Each number is 128 + 32 x the weight over the matrix's rms, rounded and kept within 0 to 255. Layers, rows and columns count from 0. Numbers have three digits each.

# layer 4 attention output (transposed), 192x192, rms 0.147, rows 44-63,108-127,171-191, columns 0-95
121149087135167110139100123152141107098153138137148144126093120130114151100174128089104152103139196148158147060124098130170166151150113152132126054089157128161146163121085106114136119125075118130088070154182156130155107139105125115120176104127207150108146148088151142181140143158102139163
187134125163189119123088119100171132146128119146086189162078100115138137088133134115181108102121113054117123110131144134122077109136095106086150105161136124104121101123113207088063136132158066100122145155129118118146119131071116106121124110079147079102202134154125119140132126130100192143
099123129156148171050165170118119138134127103143162115124129065127096136125144052175194118153103139148100140120131095169126106110121119172095114189082145131117128177076130100181161164097168101074157133113137144154060169183193132149171174143100176144166127164104154157147125150113124137106
120097145145155137127128175127170134057169109165156138127075162149130119091106120102198086145129169147152149133181131125135101131159131080125101116107115120114158206122166103087122127090154166132159164174131181143115082126160143099183191122118103115073072146093123129136143144104144162116
145129149107123130124121159131121144123108142085151086123150131126164141188156162143097167145145180134111134138135165144091131168120134117146169122105142114130135169132158140115083116093157106115130104135130149078078101133127097137140128088119149057169125069192175134127103172162134134152
142159100141100126149122075111170043147133098121164142119140101077134135170178169149140143127060135125119122091117104130105152116060133134113136172180151144135100085128133129144106084104118137122124125127107177118226097113066125097108063115133136135132144107106101109102113161101114150192
126102154166177166114126126137121137111164102112140130121134089140187146099147141134197168179144065123119151140126149109124105134097127136100132111162099151171152154186122125056088144168136116110113131097137089076119113109099155142109132107140142187088128119125121147129161152084092158173
141129190116190156095138126135140153109086148141169118099086155149139118156175083094152117131087111139111152129089169156114180088176095120106140139156134160133051102088101129137110141097193094064192086119163112187104122112137139105119086127105111187128078142163128153121140145156133161119
115126144127120162149128131102119102074113112110126084107118124124107144135088094138207141126139110067105105111091108137134156190117126126102136102150102113135150153112139187101206088119113152156077102124128173089116131145099104168078154143124086052154135108162102082142186131148125164140
161139131089143101094111095091132149043176161175137117128127090167126078138084119150123132108111111107243162137100109098131115129110158111058117150112143128137149135085157143175132144116115147099114113151145125157154130070120105101095139176163140183062162096117168155136106137127126121156
123134107062131136093125138106108197149099141146144083185117109114191098134145169102054146113169107142177132106136030152098144138096099128116141131159120086131111164109172131167131137106125120165162110097164104135183100172077101107060118148166139110097150163162104103167099152154117150127
177131134136159145127130104118114081168144062067101167188166122121113115099113107099150121099100180123129132154128129080105124141169138142162167108058114077106082148150112135117132075171124154065115133102092147113111121145132103107148153155078124101143137091113089116111128124155132123134
106093120101089123157115138064100138109129131092170123146116150118144097140104144130119158125157076120099138149101159062185089142181148134102170088115097113153131118130179123085164110171122114105162146111116172166213121127154150098066151162154121134124106109112158119137086143136111139160
134149143172136174104072150120112106164129097084152090167151172110203109109129097091136166155163172102136092171187167146166161170095161108039153149185143167072121185122105146170143180158171156123100136142134155090172119103145132110146134111124127172128135101151146107116087122161102107098
119114154108138095151170135115098070117143087119130171110106106103100128074111156118065130136112073136173115145122109148149077166106087129130146139141109122169116108138122177115098094151147125094114161159137111111085133102084159087128106135137119107144137109171109114145109169114130134133
130144131186109115117097130115125138116087067143128126102118125119097191084147149113178091175096121094155161122179135166128128057110052157147141185096129115100189109144136124129193193142118114133108098163135125169102242089164152117126154106089160141148146159155139135111167098093087087124
153166112128142123133171106151141168121160102043187148071170162123169111128077120108137082124154129142086112182152130143145159122128088143096098092107107156134089146115081124099099102129175145164164132146120169116110213135105161158128104156137069102163150115194077166116121149120131189117
137102164066122153083095092114225133118070170109120144141154165124158104139128146087098161120091147225101138129131104088069105120118159151146130043083147159099110163139157133105152155164127156115172108189149140133105136133123109146081096133161173164132117124133103117155133135149043120130
135118155159121141138105120132106128143070136151125107149147118104161138100132119091136134118152134229118144110130144121159153124131144116154125056123161116151125110104109123134123132119135096146070131159126109127166080084102109129171085147111128166111165149081171162093120135131105121109
141091157129116133126133148181104101172122115122134112127139132059100110150169084104185164112137127085095102123161155144162107141098172143153105161137098100133155213135142105134157087176137095129077151110140132093125129089114117145119146056123180135099140153184135146130093119103147128128
152165137114130095171112087142121122128104153107117071164150163145126153167134121108148098113106081081128145203115161135107100074115141045139128184125154110124108103121139122122087151148148135148194206128100118115135144114153145093128096159120066145125154107187138087112128088140162117160
084147136132128183113053098155069105150152112098155084087133149102144103194130138114103140132165171200138148123134124122167201136113108157142111158105135138155116135145124083139114113104107167133135129134136072164121141137161123095145170147131123168135110180114111125147129155102158101125
128107118090107129190083077145131142109075148143108151125132120149202130122096175073143093132151103062173120168135192094107141157117150155112150103136107177138140041167139160127142122096111113179103107165155082099182123047098124118140115119113121160075143137070153095130133096146134148119
151180110114143084103109096112089099125092160069058133118165109098110167132122129149032145109155085139106152125110120127111135132095113148107157114149117150103059055158108160137141106112143104055118098110137055118143211154096103118096090168106156107140131119122156114156124106123113096114
085129126130114150114122115078139124137096159157062150085158077157102108125053120118148098119093087161182128084146134126168124110113117134065124133102112131111120044129102111130170148163081165104096121073083094152180122125159165120115093196129076124122130126111094076159133122045157116055
125140157099125153101116169160129175100097139150127112144158197173085081090081088095102053149172115188174169120147185120127104182176132112124124092113120101093138163068151141110147149132098103127130145142138143132112179108191156127188144114166112169156096107140208141106153100140121082094
133124137095121117110076119164156152125078129116093088087114192097024123151163100111137119099105161124152046144121122152164152129148163108084169102077202085090148101145093120179169145098146155168120115142102152183115120135150094081197142145162175103166117150134159076112118102150124110086
112110118155137117169134146097119108132154119143138132143186138136118124163123162158143156102114109132150119151167097056152066153076143146125123108120147114126203172136137140095122118132113150136140111152148108076134135126069106128130094108176159083098177128111141100111150114050134096169
129109120131101135079143114177119133112132142176128204200142096155174103167150114132125164170106164178119156138157111089141113087146116114152097178115140145155073066140124115135100141108139141174125163100105110130127197106198203134134086113111156186089141137152150110151079133100122100141
141132153149116110138098149175140150113116102118091149144099221104105182119134146131141159147137115151044135112184067147141104145114077106169113151179112151130129083131074130105143131090206128109123143129142067152110190165109137136175163124063122080169096173099072112099137145132112179116
149091112179182116138188077134125141105113098072160176109134073101081163126076086152174154117104081156143113134075158106152139101171121127128092097135116185151152107103113136082069115155137133109135124145050175140126115083144130169167136128124105168135124132077186170100101145149114063089
099135078117112135152123164133164159125093177163120094071112110087121119135111153115102153147132073077080071119086151193187118127092099148098141103195136178130216124120158130148129151097153090147174111128168095106148125152089208145094113102148169120095141140139183116174088084134140151090
119152126134144135104098102186153154132076133141107106104131108103110180098133139172089066165152190179145164114169127144092150202093133131122065132121132111133087095121081125148107152094138146109125063136169075077103122127089104127168130065093126175151163115182121129115160119123172156116
105126121092093095157187138130128134144123131191090156139119130111093167096124178161101057174069088072088121154094131118069116083104130117167117114032128079157073078153155094060143124109089102144129125111112130137087118141102129125129109073138110125204069104140106120064171134148189140099
139109118195130130124100123168128126146092147172098117164120153125113125138147117153117126143115154073048134114099111117103151138214131128110178067068116128154139198130101113121157145100120135120136076156077085160172183113074081191064151114099105133114146161050144132154137121116113080101
129110137132151152153086087114159130151157172077124103119145113147098119173087055136120140129140092153173080146106130110137145214118147128115077108134127144160127094130114154124049064090123094140164179129157152112104067124144125133103066114162084123131138140103116118140063104125116181111
107089136104089120123079147155115058123064147189093140191093145112080123117090131122175175152085165130210152113049056107106141078117172115121117104097116114084207079109150144186137147116168119125152154135125089119110068094208132126155165100089164114095150144083209114122105140158135105181
111161113207124166191155155171094144127182102171131161092121083150154151153126130085083121124151155076151157130144122142130094120124118059103106203134114067153101142128099122154107137136067147093088115035093129153184131137075119127178155086118061119119151129086109172119117135131198116144
125129101138122151120131075120094176107162150146102129123139151089149142147135110155109101175102165084123119154142129079169106108131137150097085172136055144093101109133147135130089127130129113132096054120163125133063142159168167094112157169117127113154104140173101121111098122137112119103
171163125159157091130139160013114128121157130161112152132107130180137140072079109165139088152170174127165153146165119082044132176129076053078198058140101137125089104146094126097111153113145128142161167123113104125113091160081131139145109213132093124166131156120166106113121166143138064139
133138159184158114130157085143172173099059155146158112173076135114132103186191070088152153054049124195099150162096092132127120098109103117101129096111109143114184118125096120184159137165108113128109138160128128077099114122090114213115081136069136143151137112152093112062186138184153093134
156098138112121116104130161134133171143097184026150100174142153087111116147098116125074104086113057101099163168155163124126097090099111040174099187158103107110071097072189130163118103126134095133219139072093113101115078134147162153109141094156085153151095108157135103066112076064140139052
120087157118091143095175140192069130080132109117184068103188156126131130194151111114140157091153088202113139145159128080116185162128162166137143162061091136199146134126140093178106133092168177187110078121082070123194133153227135077133175135172147153113088157092081145135081107113175082080
166135066135101132185076104125166110167124139140095153129077116149183106144107201070087104120127097034128160132137201107122128134119094131140142146141148093142128119147105140078105116151104158142106189164140127085198077064114162112099097148095129124083161115155119101138140072161127137130
146117167074072103077158055102095129174089190103066124118137140101153122152123111113067106070104111136111150138087097183166139147096167171094155120159116108153125011141098154178150127138136082142091094110139057039092169136063117139101086159136121143149189140124138129166097113159125065119
061125143157136163128147137150144108142155150148110114063164087154125161087104118110181112136106071115228115099105143071138105150135108173139044148086142156109157098103106114132196123141075162100083113114125134103144148118070169147196050162120127142124089151074080096155131064048167110082
102139138066137164086143132111130178094123201150167159138111192187130090081096080105098042142185120182148165155091117151168110145179129040106138084127082085121120158120159153096145149142113124153112143095168113097070226079212174182226136109205112140118103103172129087136199089130124081078
168200123110116091125137184106204095140131114120082090098125137075083119175106076143054147105126197102130100116130077169099119150141143115117113117043105109069122151092096128188116130067122125146085127128080123152113123161177076149162164159163149059118134095157130130062130103210121117158
100140101137089130148133135104135136159233123096101155196237140169149143112067171122104178157130179160169133130139119057162075211071127146168097074159159131087126125129153175062081146147115165120051161152121108081148176070147115166107136144147160084077196127077118090105146106100139116175
104163077130115102122126127150137075151112123170145231124135070098155132124203121108128134136114154188147142137097116091123125081218130121125099157164206148119107126152104080122102137115162100141151164147142059127129144160169165149172058101101118188056111141143155145147076068104160131146
134118163161102127183136176123164077208148086130085127162107190143132116101143143080174115094149153120000119148150137140175139127132114169120117122176095161161151067190092107072127159123157114129169164152164101136131157158111141164139143119075094070149071161141077136163183145108128136109
150118153159134180109147045118150105102147112094105182103126167140153149144092080147164147122090156146152136155107189107129166119141140126117156109141191239171135101181111111102094111150132103096146138213084158156120170086200126157199104127103108147140043108075102131119139153168110103082
111120116102116117165142103103152126120067179163103078045052112108118125141123131149097122173132087138065159086119120175151089075094068057096123118195120231134145141075149130202072150104110072144169109146147142083153166107090180125115106151189184085130093175096180155161121162078141168071
145162142131155123063125047164172094161142137126121109157151163137113158090154116101112043170111174147093192104145108172100163086049106128184099174197131097114077100109071167149080107118098204127124124190159080071070159140117115138173138087088142156136188115150161130143118094129201178114
132148096115145095201170119160146129122118106154126174059139116130081154121146136155083130163101103084091182121056142081070118109115158157159084080078108084142144116100102076100120118125088157111151107120176176139098174146121134164098156096184116110182112153133150115114110155094174185099
143144132177134110120072109134125139168026112124108109128166205170119126149080151116084114141161156127034154091125124087087180129157132098135110139121121148100129166122111095139149116105123155105136076136150152214147130155105103133097161066119079136084156202100103161144153081113123100075
106142155139113177122131062162141107134200157134178131164135157131177106177105087146186178119133091138073071157031137072097150213091168149052151157126105117181080090082119107138098065131139083154115156123139144135068037213118131073156067165151057118098112119119134123108108146102144192149
106124159117099121085042165077114116132094160201111107164087126160111134096109140136123107134079148117205159118086121102094104157137180108149140140131126141105183056144174107095158138102109088115131096077079100138129036070203140087122114088109160064124160102081174084127124129117145126167
104063128233094154173195120170077159123172119143191091106150112157100169171160120112156139160111164073166132109126195148093137110134098083070133206128103125126137122143081130191122115079139109157066116000111186086145099065135181163166122098133088098108119124114165147137073111185140139150
112134116120132119122084105084146179137188160101130095099158124126151094159100133149036162145110135038169130155140085123148070130160171137133120192182077113115114095147136103126118114125165135136166080086161161168103173125148130124115221120145175092138117154124108175124091113140105154178
185106096132120121128118147019132092050166150146111172135135172181123153085071135106187102127169162158127118111164133123062144180155074108102163088111177164092089076116077154113094136125181135131146118139116185140106176179152128086118072225150122119167130148115132118107141135124106090140
# layer 4 attention value, 64x192, rms 0.195, rows 44-63, columns 0-95
125124194101143148158159120104128157132101077135150113110154138119130126107103113159098089065185108124116155141138105167090145096165118130140176148152091047146163052084166183153150105176193077120138145068092136136177076109175161099126130124116153132176167133120143111078148128105085117081
166181098165098119162192093135127164146111146167174129160227089127127128054165093140168127153146163111128084158140122131130177155130162087134114107139126110122209138071115092113134140122108197037138154081163153123138108161144180142189211048083128148151114170131087089081103123129114126106
090169159151097143156082104166116140150176194185132158118130122113140115130162164142149133066160145095093079139136155131136167128118132120121100122135184123115089120119141143185150092124162174182094121099147132102163040085164161083154095212106079136124142096100146099142148103195170106133
178158043154095124129110104147077199119089131141160109124132082152136072173094095104084110091110065138132138116105160074117162160106138146138137128115138126175158048126175153109146222144097121117120132087182164112138132158102102089082082123111132081147095067186124119147147148155117099104
148091157151130144187142167172092144085093117153140141080126185138128168132090174075099137094115120100204113178102131139094097096121140132169119169134080178125140088135063164108171151125092190166126167120163106116128116121151139128108123113134112128063062173121103104110073145160128132141
110088127047135146130122156142125113105122139094146184123124097163181118099109081142095169159191163146187136094093155088110094063140132130122147103126123133116153159152112161068149102152092155132187136124181121117082107116078185136113062107127162131086180113160178137160137101115117151039
146133087134113124167141156100140133161089135170179199142170101151098057098117122129115157160118161157109104116114142219059105153113127125142110186127120152118102113160093165169118157097078118133105182161092132119160192131104123148089097083169116077083117091116166128106122176141138116110
095112126157147132137145139114098139119180164076129071142135144160144182160110169144119210119098149123161139138074117081182126179126124154113136064121141110150111076143117162119113109092134144142117124155080145095092084066068080164081110155050136092108144176142108107129126156167116017121
101116187108101075099133162089111110185137157151184127150111126116166163172178157148134145108083116156145151143132091113107167068149137166158183186151133084170173078197124122133111129084172106103110127172168143135132047115125154067059206096226143109160116159145167112160138085110172159122
174086078166143105142181184128140135121191176162114113097149148115103082160151151122128123100151147125109127085133125181115104108096146149112136179121061141146090166137089082106098166128141174165142189147090134111150145162145138129128118113073187157190107166154185102123182142156076108162
123071113175114092146132127097071179106189159083141152085106050167108168088095083130127154165131094160119152112157136102162091135125167123106113169154133162092194129105117135105112099128107160079133163122120089138130141125140197074138068128139160122188127086137139125115122091147134142173
124168172154059146185121113179096133085096145174174093072128167062141113208119113105131154071123160071081111079135106134093116116122116070149106163153105095120124140133162142063073140086101128107134085211122127132062145083130144135146177053132129139128092109198169152096086117075144080115
109115102142126116080108104136203122158136132132100135138177117155163188158108107122148118074120168127134092111102172127105183125056129131149144169181148136102113156112150146106091130131125102182109135079140171105120132133079058079230157152143142129151143126148053109110149060153143115107
143149118131108125149107105168112136145152108118151096112112137112160135141176104154150122118072131128177127103100136116097088128071107069050138138131120104118157119132195085147090100186079081183169170119162124112119124166132131143117123132140086107093062138076159074117170161127154139138
120197139173040116116132091168142146074117109085158143113116105115086095151176167105133118117170168158105184148135141153083073141133112119135134136150149131104113106104109137083159119083138133111103151087151062112116092130089127104152097111101088185033164127159111087147101146117115143128
126110088134134138138139049134144139110161087070147112118089134099176151149088148118083091139148156056126138121084099079185161153104166124166144134128063152101121116088148115122100100099102167163144121131153163128140100190204117079137109131138152109181123093145173141093158205113164181095
139162109120124108122105206152093125126034146155136127214144177117104176147065134133150111137174086100074169074101128145140158175100141152089071125152146146116139136089133112129115111093083085097126129106128133084135166103097125120133150145114163161106148140075121105161128147036143038109
139128174149161101098192098146080144151144110157151162133098160110104084129142167122135088176129082052161065162125158119139124151102088065198085112137106073138134149135100232089144149106182145115113124121155126175137119128109121136178187128149178070161101087086119169119122167069141129164
175117079084136136159173157123141155179135114123173117102187108140125123102150077134130152142151152132196095122097082121108114226135133111092142128134114086129156150123119134129078068109198159119123035204113168151109171134131162156151087162109120143156126143093083116095099169158132149112
090132136107115112157150109094127167133110127140150170110136147142057188118138149135153169141143174132102128078179119081170087095089158141103067099124172126126106096154148146138190142060091085116102088181092165139211079138129155078151162155150070135203156131134106131131142062146088130127
# layer 4 MLP gate, 512x192, rms 0.233, rows 0-21, columns 0-95
088161140147123168149100160107099102117082162166122117174126085098186098165164093108135135153145114114100065192105111151145147102184158122154130105185067136126133155133106134137134135142109129096148152177093131127156178142135105068144113152154170076141129110161094115097134096136142117109
143119170134144085093155131148158097145117112120182146101141128068171133165144156197039151130175182130182159066167126124150149173135141142182092132166126085180125151102116171143111075157170133141173116173105131167158154166117154129145111151079138111156132133123130136074170147106103106117
122132102120121090120141153100150083118127125096145149075146175101113126129108070130175163111123114155125152136133152093089179133115184156128118061127117137102128117117101109094076121132080139125130136094110142145144102179125152138130143057136100073155163196135130161132122085109130172061
126160090094143173171128083134192137170156042185108152149156106088162129124102107181126134148127167143160130101147107170051062125103144099105167138072107087146086133136124115122116080153073120015140081111093129097170104138100122113063104094145129101176135156115124094169109033126073100124
143160109127145157137144107130133126138114133189061132089085108132126154182146120120122130117130066139143128115151106104097147104146137113144171117154158126099132136133160126122095126103119065147081155099153118125093163129126105117148089114136148153143084092129177137106110072142106136217
106144117151098124130167138125148168095142093080133132090139085156140173147170112125170102133133198163139087167145128142106108110145100144111108112123121151104077143151106169113142148171115128132182041106127132100138057131130122108140064123112104111146171124127119102103146157083122217161
157107095087199099175136144106144138110111156099108174111159154080138088113111078129116128167106136176120147092126095134120141115141116045151098093071115155197090158175121116142099128136086106125116115129206171102142148168121164095099128086107116176150110178089175162130088142094049084106
179144159144122167139142165121154156160113145138201134138116188136090169094122116123169167131158115121133120092139150112097090098157179141107093109178114147103105107168078140103080119106171131098133120066113109124157092096089138131113127102133084085131105168130095144113153141130132129102
159168171183108134122122164129142126115078174105116135107156108145130103110159111118110117121155108107135118185149100166074221134102126170115100116126137126119085139102101143176179146128180094165172110101131164165143149106121117096162087097111136107179134092160133147134112166109113119135
137118157126134151144106067139124184115127141145109108112185130010134099166138158103148133108165170166107086074174120129106122117050141156095129125132112083123156109158116184112143125108146159103097147127130102150099137025147135156162131149124121126199125121103061150132120114080080138164
144063172120142173127109128165130124091139121128073175135103110132187090072168145132068143118095139086080149115159119051089083100092101117085128093095147143099074170081149130194079117114092127094151187113151134115147103212105106099217086119168163117160147170111111122126114177185140119167
201071128107164141168127102134102141167119116153142126136160151112137114073156182134127102111046120115137122100113168132128124137178094113140114143137184176145069139147116080143136187158136154116048114112150132151091069137108118109089080113152112172105108093143092160110155130107138111108
143156142180205140128175171130113141131112147102117123074203126138152122135108126169121122123107099143122078158112097123138117123159142115093144125151146123146127161123099177142102084167115146113110141090110123100114134139099138147113163163121040146112135129192172104178130154092132149180
170171155125193102100126130103158103127061094127176157125102115106123116118101121110062141128155089127223169098146145115189198145106092080123118141127100152135103128119164164130144113151107129166117088138136130144119095103077128142070127148148169128133121176098062090105126145101074172116
126110112191176135079122135152102138109072124136177165102170147124086084138161114048132133085112160100085121109158150116149122149080143110139122071109150071159115102088106152054102127102156090080143186142150116103086149124072109096093131128119158099134142119131071206097126120134157123129
150088128156140124140215126131146126150124130105110089147173120128196169122130143089142154140155148104098165117084128105115091078056122134089132167127121120149104171076171148129172063157150136098123167164097170098174078113157163113108129141131165092163104107223162068102113138071117081176
180149186117165168096095143172081104167124140096117102115149133100155093072128152177155132131176163044075120032178078118125090192122127100085151142084096077179056112138074097123182134123105112108133131050166152074120115060128151085118090131079104125125100093138112127097145090123110123123
128121153129101139133117140167124145164129107113140194105128155120118140133123150109081108216098139136101136102103112136162156069170153082102121162205086166118096188095107134171109100072106142124175104125116141072118059162118130054110099041036110147074142088091155123166145155191138182173
153162164161110071155147090150075109113148200163150140198123213147157149114101182154159130132122141146165097137094147123146118053146115184134131166143128111142124106089180143074025224089089104148096163130138144128065137152112130111187108095170171139136107103161165149106127074139128127165
137117136136125140169113159167125147183154176151146122165117120109086088143147162213144141115075109159106164115089136196173178084131140122153121035192147095137135174178158124132136099173098152180151144107142097186076089151097128108088157178163124144128147085170132098214112170177166084102
109071104130106074135146121090138099106110134157186149096171146141145123153139147179079167211079096099071122129172078163176061098132126091150134120090142152159128096115059175134058166123115168142155136115168099127106139134142115074143112119074117151120079145085081153125122200148084118144
130134127104127098113168111168144148104183129132169123044104101143172152079129128117087221149129207100113118137106139135123113147127171101154145120115116114111132092167102134169170103177165185141119107089143140116111130108180093118142101156133178134138151163144134137130115094116131139106
# layer 4 MLP up, 512x192, rms 0.239, rows 0-20, columns 0-95
057157121095118115125090127126068104134104114078160121156149099216132162106128159147135121135144110137112104149135112098088026166138158160113123108141092175117088137156126138093083123103164065163098110170130071139135096162146149063156179113144165188102148086180159118099112132097139166172
146141137130110136112157143092111078156058140117125147103165165152123092119072135141140195156109186108099128128084116148142119113128119163153223178174153084055108077155119166147147187171143131121128108112132214090202110135182133182085159221158185141107092105107126114161200101094165148116
079159100134161117182129160104090151159135124143145093166089077140125168086152128131132156118144127112117078095149118108080116104105095109104097160059091156158161155133143138211069169080135135128108170157103108093162120126146180091164113149138082134120168115098142099110133163128102122129
091131186103172162104086163143123089098092116096103129134165079079081178127083143092097165133130087122074145133175182106082063096141111108126102136117056186203145139199103141159161150094117089084111175188156131116131075116193142068141162135112078106151151157157140127140118068106091152088
120109079149118112126143103134170105184167079081154111083089083139179129121133120150108128133164103098174136076120147098099080214184142113124122088154170111136115140144099117177180109159120118120123134133135116124196059118133127151188157141088216163146145083097097093167106104107140128176
134092115176113168118171135144118091144108160113088097141110144189068159128085107169120144122094121102154183086100103174119116163139126096101111089144106124108197082177082100068142163088124146125131118146102093171184138081113127153149141113179143109118104161131087188118136144192154139101
097176111116062170124160191055132148101097120148101104183094107125135127152174142137118181167107122164048080103085123170113144101059132117108190148105150143100084116133094142146105108094127130147108150103164169099095065143115060158176175126112126171127177125208137137131130107151153182088
087090120146158069204124102073133185084080112076155150110106138099093103132153113145115093113087115122092147152136101130107129106139128105066097183152097131109135149086150141089128136146111149150167168106120126083081118076160112122111065104165127121105112178058109183091124095136111164108
144134073109105183129184147128071121090119119152145154097118126165077149106110220075133107141114061157067159108151082129135064142130055084125098098182115135114187185151115176097113103135132182160175149110089108119138099125077116133088149145162128129140139128078096138119122128170146131112
080121131152129118162057115111109069069132075189083113125123104114158123173107122189057144103134061123119101090152129142150112136078162116157149108131165102129136116129156202141167113152177146115125100156085122126115163113178150160103194171143095163120125146162132081162144103087121168159
207121166138147121106098133163120121186160086123104155145097141151153147082104152123062143124089118145109175066064113117140109146100089144159134102155127120198081145113081088094118133095112167132158088091136076109110122106149167160114133156078157176145164136168112139177164174115066088110
078134123130180125168087138085188078145142174096148131174164178096143119116144164129106104188090140146078098145096166114081107091156109146079167077101130188172119094171095167116164127150085126117150177169148140093100124128131134081124171172136119172152124137107087108146135168117166184133
124151150159114090092113062135156201111140113108132100137117114083134137157104213136102140106132125115090156113165166125090102115147092089103099107148139186177058132122128119137144193095099091134050125144089113082190133148153157170131166116115138058157145067103133112086110123132068127129
141163112118145088122083162095116099123178135147144122120083158116171124147140157110170085056127135094218119125104111141189073106124108111117159105072107139161107133132126076141123069144150110118142187149140102160121126168127142144091120095101132100105157072106131137152076148112064146095
190105181058126154140150106105128140118182228114126096200140140114110166125126136132143154090117071168153112049153140172082105146121144172086142137152116119054155153103179050164122116118138132059148112155148166101117073129200196163088171083153129154108149093104125139168071140121115118104
097145180129148124065109104109094164123171068146116143175123082099119123101131139127107122208098111132146132114161198178052158127170089130138090131105149064188163131120091129129107140180171170091126134108138114064074160099152158089132140126135166150113130212120103135137109133102098073094
129164123109156097125166100138108058190123106177138168119143127084154126130157145174127076098140133116069131138155104193105109084211064122100147152161196140150161116119095144092110087076108115149105134146083126152149216161190085113078115134151146164112112104133141130157113217081138114126
172099135125108176091118125089158173126160122123112182067118132093103134136111127118148146128181098091142112109137137113200094092148130155127115140129152091098052109088113144102151086109147160089196135178180124136140159149116131161142108114151117100091109152130096068094235137182171128139
106118142137136125147167170120097133153103092156133150090096109140089125105186125162117106126076131085070159143159103142082156123141106098113102120149126079094180179079146099125141105155160125163148115120079178081076143136178120155131094157140115152078128233102095106145132096142132184109
151088094178131103106112135127104137096146118050057141109102123152115109150067096046134131162125097129140159106148108131148113100072093185090138160141145098117143075087179098109137151141160148126105153166135100085165139117060140128130147123126105077048196122060174130116146123166162128152
140151122120130110151178096146209117110088095178128122149127107109149151090121138119091134144110111088095131116128174153122114134079099136171198129093088095154071143134141114141142203116150157094123163025076172102116128084110139107138157161109176174110113090152065145098131103139083098106
# layer 4 MLP down (transposed), 512x192, rms 0.143, rows 0-20, columns 0-95
117165127130189163110162155180128121122160167136092151123096168087145131107092106147223141171142117097154120084048170125154173108117130163079125144125119117120101097141094187139113164130073177098125149145099145118106104126064122132097099071165101090155130191146136074137127070088145122133
146098135152143126113122094094078096199112072124103121094090136169145104129085135161178120148139115157126069092110111123116156079088112081129098173151205082164108131139107088110223116133084143106085133189103108111053128113187173184086176118140130170146134109146096225104151153116202133142
108090076098180098163175113103124126174093120171115134135151116109087110147115111162094090099105113125165099175112056105109170126181144126150176066082148118075167134141162096176123138116152098143158102119094147148139131145081136094131108094130157067142107152057135131137080189040132128122
164118093128141188135129126117121165108103095166115162144175115095131065064138149138073127089098113141116116118147141185145109150107153050065108042101116142126120171160168091138145106163137136163157152110111121144172073204095127160116092126114136150143153093149153091183149099126121095127
132134127126122155140121148134153078156182105058122160129109148125130152147179120145089095176151159130237117108206090122137092151171086159085125168094117109075166101118093137171211101094141099133133102122096151114117095165134127124142197132090148107134141149054022140118148176167169088159
124167145080169112119143165081131109149110110112105149140150096098178086088124098122147162080108126090125137138156113142087145121114206148123168164140135100041122206136132129136112097163108142106180123152167156148145146086138080184139177142132180153156158099141139102138130089100154155138
108136133139087188131084129114091082131198099127170128133142171139152158131125132174136139149070145100171123168044189154115127013075164154191104131148089111099092134109106133147127123169133151144094068179076136125144027129100097131167135158111125124128116162095112146091165127110143128138
121155146065159151102191134091142129128120071151145152100111119130181162189115084132149120110105092143143118146107142103125148091134103160155145104079146079116138181196123178140134188138181106151120104175113137188175168158162171151133217081160115123148150175122119127143127130108105144144
108133101082082197145138117136153178137143128148127128115103088125096151089136080147125161153173100115094069114121081049085137059168180130123134157068186108115104154153172077171081148095151182145135105138140046174148136171171114111105164153151142165076099150118155138127161123112135132087
148176153112114148165133136146167130091107205104151176121171164094097070069147126101117174097095092095124077146145181116155129071096181150134176158172148145142113151155073142108161139157105132140086148145093170120090084149109191132143192134162141142085138157144149078089144173154147146129
120151153141139150118165096071157117114147129122094149158124099157122110077091118088067172171178182115160134161157088084140078133085089157159137140133121128130143062103157108077164087190104213182112111116157107162043114086139143172119148147075157120163064105118172183151183132121131117154
071108124132144100128107159145146149148132071163091135096102179108117177129160139194138174113099147122142047125154155133102134060165153131107124127130067184122108146089123153043090038163095155113207124132057108096099175102094081084136132100085159124118122108171073124168181094139067137147
094147067129101143152101110075176135060144097075184092118151138104129148163170152168082158142161092093091181134095115126205105124194093145177165139136078116128149149154139201174131121153159139180073103160123156166132153134157124095142110100152126156154156123088155127089124109168125121159
126104126072172095120107112112156087113109114119105117153147087095103114137173161093152096080090093225147181147104166102135063177154051200147157124096100185167101143146091152120145151125133174163155107131186196145088117094160125075150111129104132128132131064145130063142133156185124176142
091162143050147120119148149128124116123096098154123078219128167143164135134139189124113117021158136136129146097162109152073157115094130136174191147130156138120100152069137119087145128086106173147142111189119133133159083127112117100118141142186154122112096137175136152153119193144176140060
104135175115125148133135147145213114170115115150139126158099135089151180077121142108110134161149102132173114123101097146093207157108087192138136119099150128202106118131085138147163122179169147074133144088160177103114074156122140105129105194086132165157111085164035122112154135157088163146
103124106101106175103097110099152179129116104154139167077122114154084087078117153190176100159199177202096174170086147118101160162181137130138101072115155065045068197092104081089150127172188148104142109102114127173142139166145112054121061113167130165144132111141132117146212133081136155162
133107092115132102141144193134146121132140143149113127109129057081149097095120137137139179143088138105154077161128073155142125144105116183096118119118109129111144110139097103145123145111115105142126154091084107144193073072142138172141110171064117116166145134186128161128198172171117086161
122154078155114108172136120124141112102141090135151143125101094153116106139144119149100144071125124169182156171116196136140110149083140131116066134115122116153193171114152111112132149155105082105118120101105214130130093194186085085173128150137113117135135130103137106091107102143071132160
104067145148081153155099101129110115110146129067103137091092109171178069135089140123137108138187155133147205105151149134183111112121050112093138128114131036199162144103104122115133171101149097160151115102109117162118128069090166109103109046121112099145135120102080111112114143164121116171
102131104112145085111098151109169105122145169108200112108140161106136103133096145163170115056145137106177166154104188106111162093103148164085182147112176120132093114036130111117158137152173098103120160160156161106076096134093145129124168171173164082090065112092072123097188171169191139091